From a checkpoint of a small transformer trained on Wikipedia.
Architecture: RMSNorm before each block, rotary positions, no biases in attention or MLP, untied embeddings.
Training: 139M tokens, 4233 steps.
Each number is 128 + 32 x the weight over its row's rms, rounded and kept within 0 to 255. Layers, rows and columns count from 0. The size above them is the row's rms in percent of the matrix's.

# layer 4 MLP down (transposed), 192x128, rms 0.18, rows 97-105, columns 0-127
size [100 106 100  98  98  92 104 100  94]
[[185 141 168 122 121 124 123 138  66 189 162 133 133 136 108 130 174 142 128 108 103 108  98 124  92 154 165 157 196 105 142 123 169 169 142 157 161 107 208  93 105  88 124 118 118 162 139 145 152  91 169 127 124 122 134 153 109 113 198 103 167  80 115 126  82 105 145  74  99  60 129 109 163 102 114 151  73  93 190 111 123 104 120 167  84 132 192 165 103 119 131 151 148 185 104 111 102 126 121 140 131 170 143 106 127 107  96 101 192 106  95 140 145 112 142 189  82 172 173 163 199 110 124 127 125 120  73 102]
 [ 85 107 116 107  54 117 127 163 114 134 167  98 201 116 143 114 173 150 119 141 194  80 123 132 153 148 113 134 114  49 146  95  82 123 105 106  82 203 100 118 162 166  96 113 126 134 104 125 132 130  91 116 161  68 123 113 100 155 116 125 139 112 122 132 152 139 126 108 143 136 128 175  37 136 146 149 143 149 136 105 144  91 160 121 102  48 145 123 113 120 134 109  94 136  95 148 194 114 183 152 156 179 181 146 113 123 141  89 168 181 149  44 110 182 155 130 106  78 121 131 139 125 154 159  98 117  91 173]
 [184 121 187 151  59 100 176 142  94  59 138 135  87 165 138 118 104 129 121  89 102 109 100 121  96  87 163 101 145 132 240 114  96  89 171  65 145 127 110  92  91 115 122 152 143 104 104 176 181 112 141 153 120 157 151  92 126 131 132 159 112 152  99 143 115 214 141  92 115 124 135 130 152 160 101 137 138 179 103 178 108 149 132  88  94 130  82 173  93 120 144 126 102 109 165 147  92 139 109 147 160 174 138 100 107 194 119  86 144 160 121  82  98 160 100 155 146 128 155 176 157 118 169 118 161 145 132  79]
 [162 140 172 120  95 107 107  32  97 119  85 119 145 154 123 126 173 117  34 146 144 137 168 113 120 132 147 132 100 136 163 117 146 144 130 165 166  92 150 175 117 159 111 144 141 180  62 170 142  88  98 141 156 109  96 115  94 120 104 197 161 168 133 158  60 138 110 145  88 115 130 116 125 180 145 122 129  64 127  92 104 160 194 162 135 157 114 137 163 163 120 107 108 124 145 109 100  89  95 132 126 120  79 131 123  73 129 150  84 138  81 153 113 167 100 157 149 167 156 143  98 125 167 180  63 182 156  91]
 [111 157 104 171 153  88  87 115 146  97 102 120 108 174 151 118 132 149 129 141  66 133 176  77 149 142 158 135 195  94 150 132  77 191 108 161 140 139 115 141 139 113 119 162 194 112 156 132 136 110 139 127 121 110 129 109 179  81  92 149 101 154 116 181  70 158 140 151  94 102  63 100 140 162 196 140  79  94 100 105 150 128 134 116 111 103 159 150 182  96 124 135 161  85 200  83 110 151  69  79 146 104 120 137 174  76 115 134 130 108 116 104 128 146 142  97 125  55 179 107  93  77 176 164 107 161 107 151]
 [ 96  80  95 177 105 160 114 203  68 151 135 106 152 100 147 100 116 169 204 186 108 133 161  90  90 126 155  83 149 152 112 133 117 167 101  55 158  62 136  99 108 148  95 120 122  83 144 147 114 112 168 139 118 159 149 129 181 183 110  81 128 114 121 113  74 111  95 118 123 144 141  75  74 106 176 144 105  72  95 111  75  93 154 154  92 156 107 120 165 155  78 137 105  90 138  76 109 160  74 125 117 166 150 156 140 173 189 128 155 172 114 118 143 117 101 158 155 143 116 162 168 115 118 128 119 139 109 134]
 [ 87 155 132  65 121 103  97 119 117 161  84 135 140 136 154 120 146 110 162 122 135 103 133 191 169  94 164 188  95 109 110 118 161 117 149  92 137  96 186 143 147 178 184 153  96  97  98  69 113 105  84 126 123 138 154 116 159 135 128 117 123  92 158 202 148  94 139 144 129 115 148  90 115 148 129 128  96 126  95 122 149  88 134 104 147 104  93 131  61  95  96  97 109 100 198 123 140 120 130 116  54 111 133  86 158  80 170 126  77 137 113  48 130 132 114 168 126 115  58 117 123 142  88  68 170 178 203 140]
 [168 152 139 175 122 147 135 162  86 110 103  93 151 128 149  85 189 119 115 115  75 125 139  87 100  74 162 174 149 121 130 143 125 150 163 123 161 100 132 114 129  96 108 156 123 146 144 162 162  91 117  93 120 114  92 108 170 172 160 172 126 102 127 121 165 115  86 178 154 123 129 173 122 156 128 125 124 100 139 130 135 117 130 134 108 111 188 185  45 180 165  58 119 133  79 158  77 165 174 105 151 164 212 158 106 108 166 148 141 116  94 122 133 122 135 148 132  65 107 141  59  99  83 122 183 159 153  56]
 [206 107 181 148 158 143 174  98  16 144 104  94 139 137 119 146  96 148  88 142 151 121 107 163 144 169 132 101  97 102 149 144 121 219 124 142 134 122 158  99 121 138 123 166 141 201  84 123 114 136 161 120 132 136 101  77 113 102  94  96 141 130 134 124 101  63 172 142 128 178 147  90 139 164  93 164 105 105 152  70 150 131 155  88 164 112 112 106 116 100 116 112 118 170 109 101 121 117 104  89  76 127  99 126  94 121  78 193 105 113  83  94 153 124 190  74  96 122 139 133 137 126 194 169 139 132  99  92]]
# layer 4 MLP gate, 192x128, rms 0.199, rows 98-105, columns 0-127
size [103  94 102  98  94 107 102 101]
[[142 141  61 128 150 120  85 180  92 133 132 163  89 133 115 131 124 131 140  97  66 163  94 132 146 111 154 168 164 132 120 102 179 123 188 134 123  82 167 117 115 155  82 174 114 176  96 120  88 149 114 113 108 168 165 157 113 101 148  80  88 105  60 141  72 113 104 156 115 127 144  73 175 119 159  92  61  84 147 174 114 197 119 148  89 123 151 155 142 125 142  82 128 151 156 134 113  77 144  70 169 137  79  93 158 129 146 107 157 124 150 164 108 111 108 153  87 149  64  91 122  99 112 135 200 120 113  76]
 [146 105 159 147 165 108 110 155 121 209 127 128  90 168 160 112 173 144 169 142  45 143  94 140 187 106  96 178 125 180 142 135 191 160 135 123 156  87  84 120 129 149 113 158 160  80  88 126 175 141 116 113 140 160  96 161  88 102 132 114  88 129 114 116 145 163 149 129 182 162 137 123 208 159 160 143 127  84 173  68  80 133 134 113 117  47 145  86 110 161 126  92 155 134 168 130 160 178  94 115  90 147 125 121 119  93 125 142 104  79 175  86 140 147 157  90 156 139 119 123 146 132 130 169 117 102 191 156]
 [169 119 177 122 114 116 133 157  58  63 126 142 127 155 159 147 154 140 127  70 169  78 203 101 148 110 105 123 134 135 150 163 111 164 124 161 176 116 107 171 111 162 121 175 124 185 166 151 106 124 138 105 102 119 111 103 174 116  63 155 115 139 118 169  80 170 141 145  71 172 103  69 110 120  81 158 140 180  91 123 124 171 171 119 168 174 156 174 130  84 134 106  70 168 145 177 103 107 130  71 116 182 142  73 133 129 130 140 161 121 131 111 133  78 122 117  96 141 106  85 149 103 163 158  94  89  97 162]
 [170 137 115 126  88 122 140 128 113 183 115  97 132 172 157 137 139 109 240 128 152 112 162  94 115 138 113  76 117 113 138 187 153 125 151 158 170 132  95 114 163 175 136 154 175 117  55 130 110 124 109 135 149  60 149  78 107 124 110 121 126  93 138 140 133  58 180  87 129 141 137 120 125 105  94 212 130 134  73 103 151  85 136 103 170 100 105 149  91 130  97 148 149 167 167 166 128 168 114 118 158  98 205 187 126 139  99 110 180 134 179 115  56 124 141 105 149 161 147 116 113 112  89 113 142  92 100 132]
 [108 126 107 147 170 201  79 166 104 129 137 114  96 110 162 113  98 130 132 175 131  78 142 118 139 132 116 110 109 124 163 100  95 164 196 100 193 154 107 170 104  87 111 106 132  50 101 141 137  91 166 167 132 126 162 174 141 170 126 146 180 119 108  99 120 137 103  94 187 159 115 140 127 166 124 135 123  90 116 164 153  58  97 141  68 143 116 192 119 182 209  80 140 123  94 110 124 164 120 114 143 151 160 142 107 165 162 139 119 155  78  76 149  79 132 135 142 176  99 108 158 111 103 102 153 156  77 173]
 [103 237 130  69 127 156 126 144 152 130  92 104 107  75  92 152 141 104 160 130 128 102 107 191 180 107 178 126 124 106  91 112 142 144 110  78 122 114 129 107 164 148 180 166  92 113  81 173 104 145 119  71 127 113 184 125 128 102 129 114 116 158 170 148 182 115  69 143  91 108 145 116 103 170 105 106 159  85 165 120  97  63 153 119 122  65 112 152  71  77  82 119 141 150 145 139  74 134 164  97 121  96 167 181 154 129 156  99 112  93  98 152 128 108  89 183 145 141 135 152 140 127 121  99 141 193 151 130]
 [114 120 132 147 110 147  90 184  94 124 152 135 179 136 151 122 215 149  86 120  86 135 126 181  99 119 142 152 119 128 117 136 137 102 137  85  96 129 144 159 166 151 105 139 151  97  61 143 157 126 111 119 169 140 111 118 219  82 141 128 120  78 170 178 141 107  89 181  84 152  72 131 133 157 129  76 157 123  77  37 160 181 194  89 122 100 141 118 113 109 139  85 152 152 105 134  89  88 110 114  97 122 146 176  82 118 100 175  96 156  95 161 146 128 119 147 153 148 143 151  91 111 107  73 126  80 163 105]
 [172  91 130 152  84 172 135 175 121 134 145 185 145  96 134  93 139 140 110 157 103 115  81 177 149  97 119 159  36 132 106 126 106 124  68 189 117 133 139 107 136  51 164 102 173 109 134 128 127 116 169  91 120  80 102 142 146  98 150 114  89 152 126 153 145 104 131 168 175 125  74 175 134 156 109 131 117 108 145  23  76 116 155 168  74 134  71  85 131 126 109 150 128 177 125 175 122 111 109  93  91 108  64 165 155 142 159 144 112 152 171 146 148 130 138 114 163  96 134 159 147 133 150 167 177 100  87 121]]
# layer 4 MLP up, 192x128, rms 0.191, rows 98-105, columns 0-127
size [102  97  98  91 101  92  98  94]
[[142 107  91 170 167 197 146 130  86 112 214 140 115 129 119 122 140 158  97  62 131 146 190 130 109 136 109 123 106  72 123 172  89 124  86  73  94 101  93 150 160 165 150  98 110 106 108 145 157 155 163 110 160 126 107 172 149 121 126 102 107  77 132  91 118 101 134 122 100  96 136 145  73  89 153 129 142  72  96 143  79 104 136 142 182 140 110 132 105  95 128 141 138 144 104  71 154  55 111 128 111 143 128 165 134 204 173 143  99  95 157  67 102 157 180 104 134  98 161 120  95  51 105  82 100 152 106 113]
 [ 68 147 119  73 112 131  90 131  91 124 139 124  96 131 142 131 131 100  93  76 139 103 116 160 138  68 158 128 172  51 132 127  85  70  97 136 146 105 135 153 124  63 120 123 114  94  95 183 129 153 154 103 152 141 127 188 127 106 136 108  64 120  47 115 101 168 125 121 121 137  88 143 128 175 125 166 155 111  68 167 103 157 133 132 130 155 160  96 174 128 101  65  92 165 117 119 157 134 155 127 106 102  96  91 120 151 187  85  89 158  83  96 156 150 152 193 124 112 152 128  92  86 188 145 142 127 103  53]
 [164 147 133 107 190 140 130 164 106 100  94 126 146 154 126 100 139 172 118 155 169 105 207 119 148  98 135 179  71 102 181 148  98 147 144 131 189  92 112 206 176 140 134 163 143 164 110 156 101 134 163 116  55 150 115 130 201  97 127  91 180 159 108  91 143 129 133 152  87 180  99 107  85 154 165 150 137 121 122 111 131 139 159 126 182 193 123 128 141 118  94 152  98 151 159 119 113 123  80  52 172 140 123 129 113  69  97 124 168 118 121 155 187 109 128 134 129 157  96 105 168  84 115 154  89  89  95 135]
 [143 152  98 156 140 131 205  83 120 185 109 170 103 144 141  85  95 145  95 131  92 158 144 124 134 114 124  90 128 154 143  91 143 163  64 128 142 145 128 136 111 120 109 130 122 152  95 104 129 156 140 125 143  75  98 152 162 115 113  58 123 109 136 151  66 209 163 132 126 131 133 110 108  68 144 173 116 132 141 126 120 116 105 106 110 149  92 186 189 147 132  83 131 139 118  52 113 113 189 177 173  82 112 199 168 169 160  88 140  94 116  77 127  78 122 118 176 102 166 123 119 165 103  87  92  89 160 183]
 [108 159 102 138 160 137 151 116 149 182 179 131 134 168 118 162 148 137  87 140 139 134 132 138  82 100 131 100 126 143 107 156 109 176 135 145  83 139 141 126 101 136 167 144 174 164 155 115 152  95 159 175 177  80 201 149 125  98  78 135  99 154 149 204 163 188 117 111 160 122 134 110  77  92 124 131 105 130 141 153 167 130  67 149 167 188 102 195 189  77 149 140  87 127 117 171 120 141  86 149 143 198  94 148  83 165 121 119 100 159 136 113  46  79 172 165 141 123 138 134 171 125 142 155 153 135 170 102]
 [177 141 120 136 135 157 110 135  68 151 176 145 200  96 102 119 168 127  95  81  65 167 161  89 151 165 145 124 159 131 151 162 154 123 101 103 126 122  96 139 117 109 116 141 154 150 140  96 106  69 141 141 148 144 107 222 152 197 138 115 157 139 101  98 101 164 159 112 129 127 127 112 209  71 157 142  79 113 126 115 142 183 123 137  90 117 187 122 161 167 130 160 131 152 102 136 144 155 150 109 165 118 138 134 167 159 103 139 128 137 117 143 156 204 168  96 174 159 202 187 160 110 101 126 109  77 108  78]
 [132 130  65  85 146 167 190 142 186 131 120 185 152  75 173 190 132 130 121 179  89  89 119 116 175 157  79 123 123 120 112 123 127  99 191 121 168 216 121 130 130  90 142 116 164 129 162 132 183 128 147 117 164 164 112 135 137 127  79  49 143  95  92 184 128  77 124 173 125  80  97 121 149 101  73 145  99 177 137 166 166 123  79 109 171  96 123 132 146 147  92 120 106  81  69 121 112 130 120  75 163 175 114 142 115 138 101 100 119 107 124 130 143 121 140 123  90  82 169  91 123 131 127 173 115 113 152 139]
 [172 100 137 104 151  97 177 160 159  86  93 126 131 132 160 119 198 165 176 168 109 105 151 154 124 177 163  87  31 110 181  99  47  96 163 141 184 124  84 110 111 109 158 158 149 137  90 148 175 136 153 121 141 145 145 128 103 126 145 138 153 119 135  86 145 117 113 132 130 139 150 167 174 101 128 124 152 164 130  78 108 185 164 183  77 131 107 163 116  98 102 147 159 178 111 145 186 154 211 119  80 151 152 125 117 159  82 175 170  96 131 123 138 106  80 118  89 121 126 145 103 161 171 115 136 119 125 115]]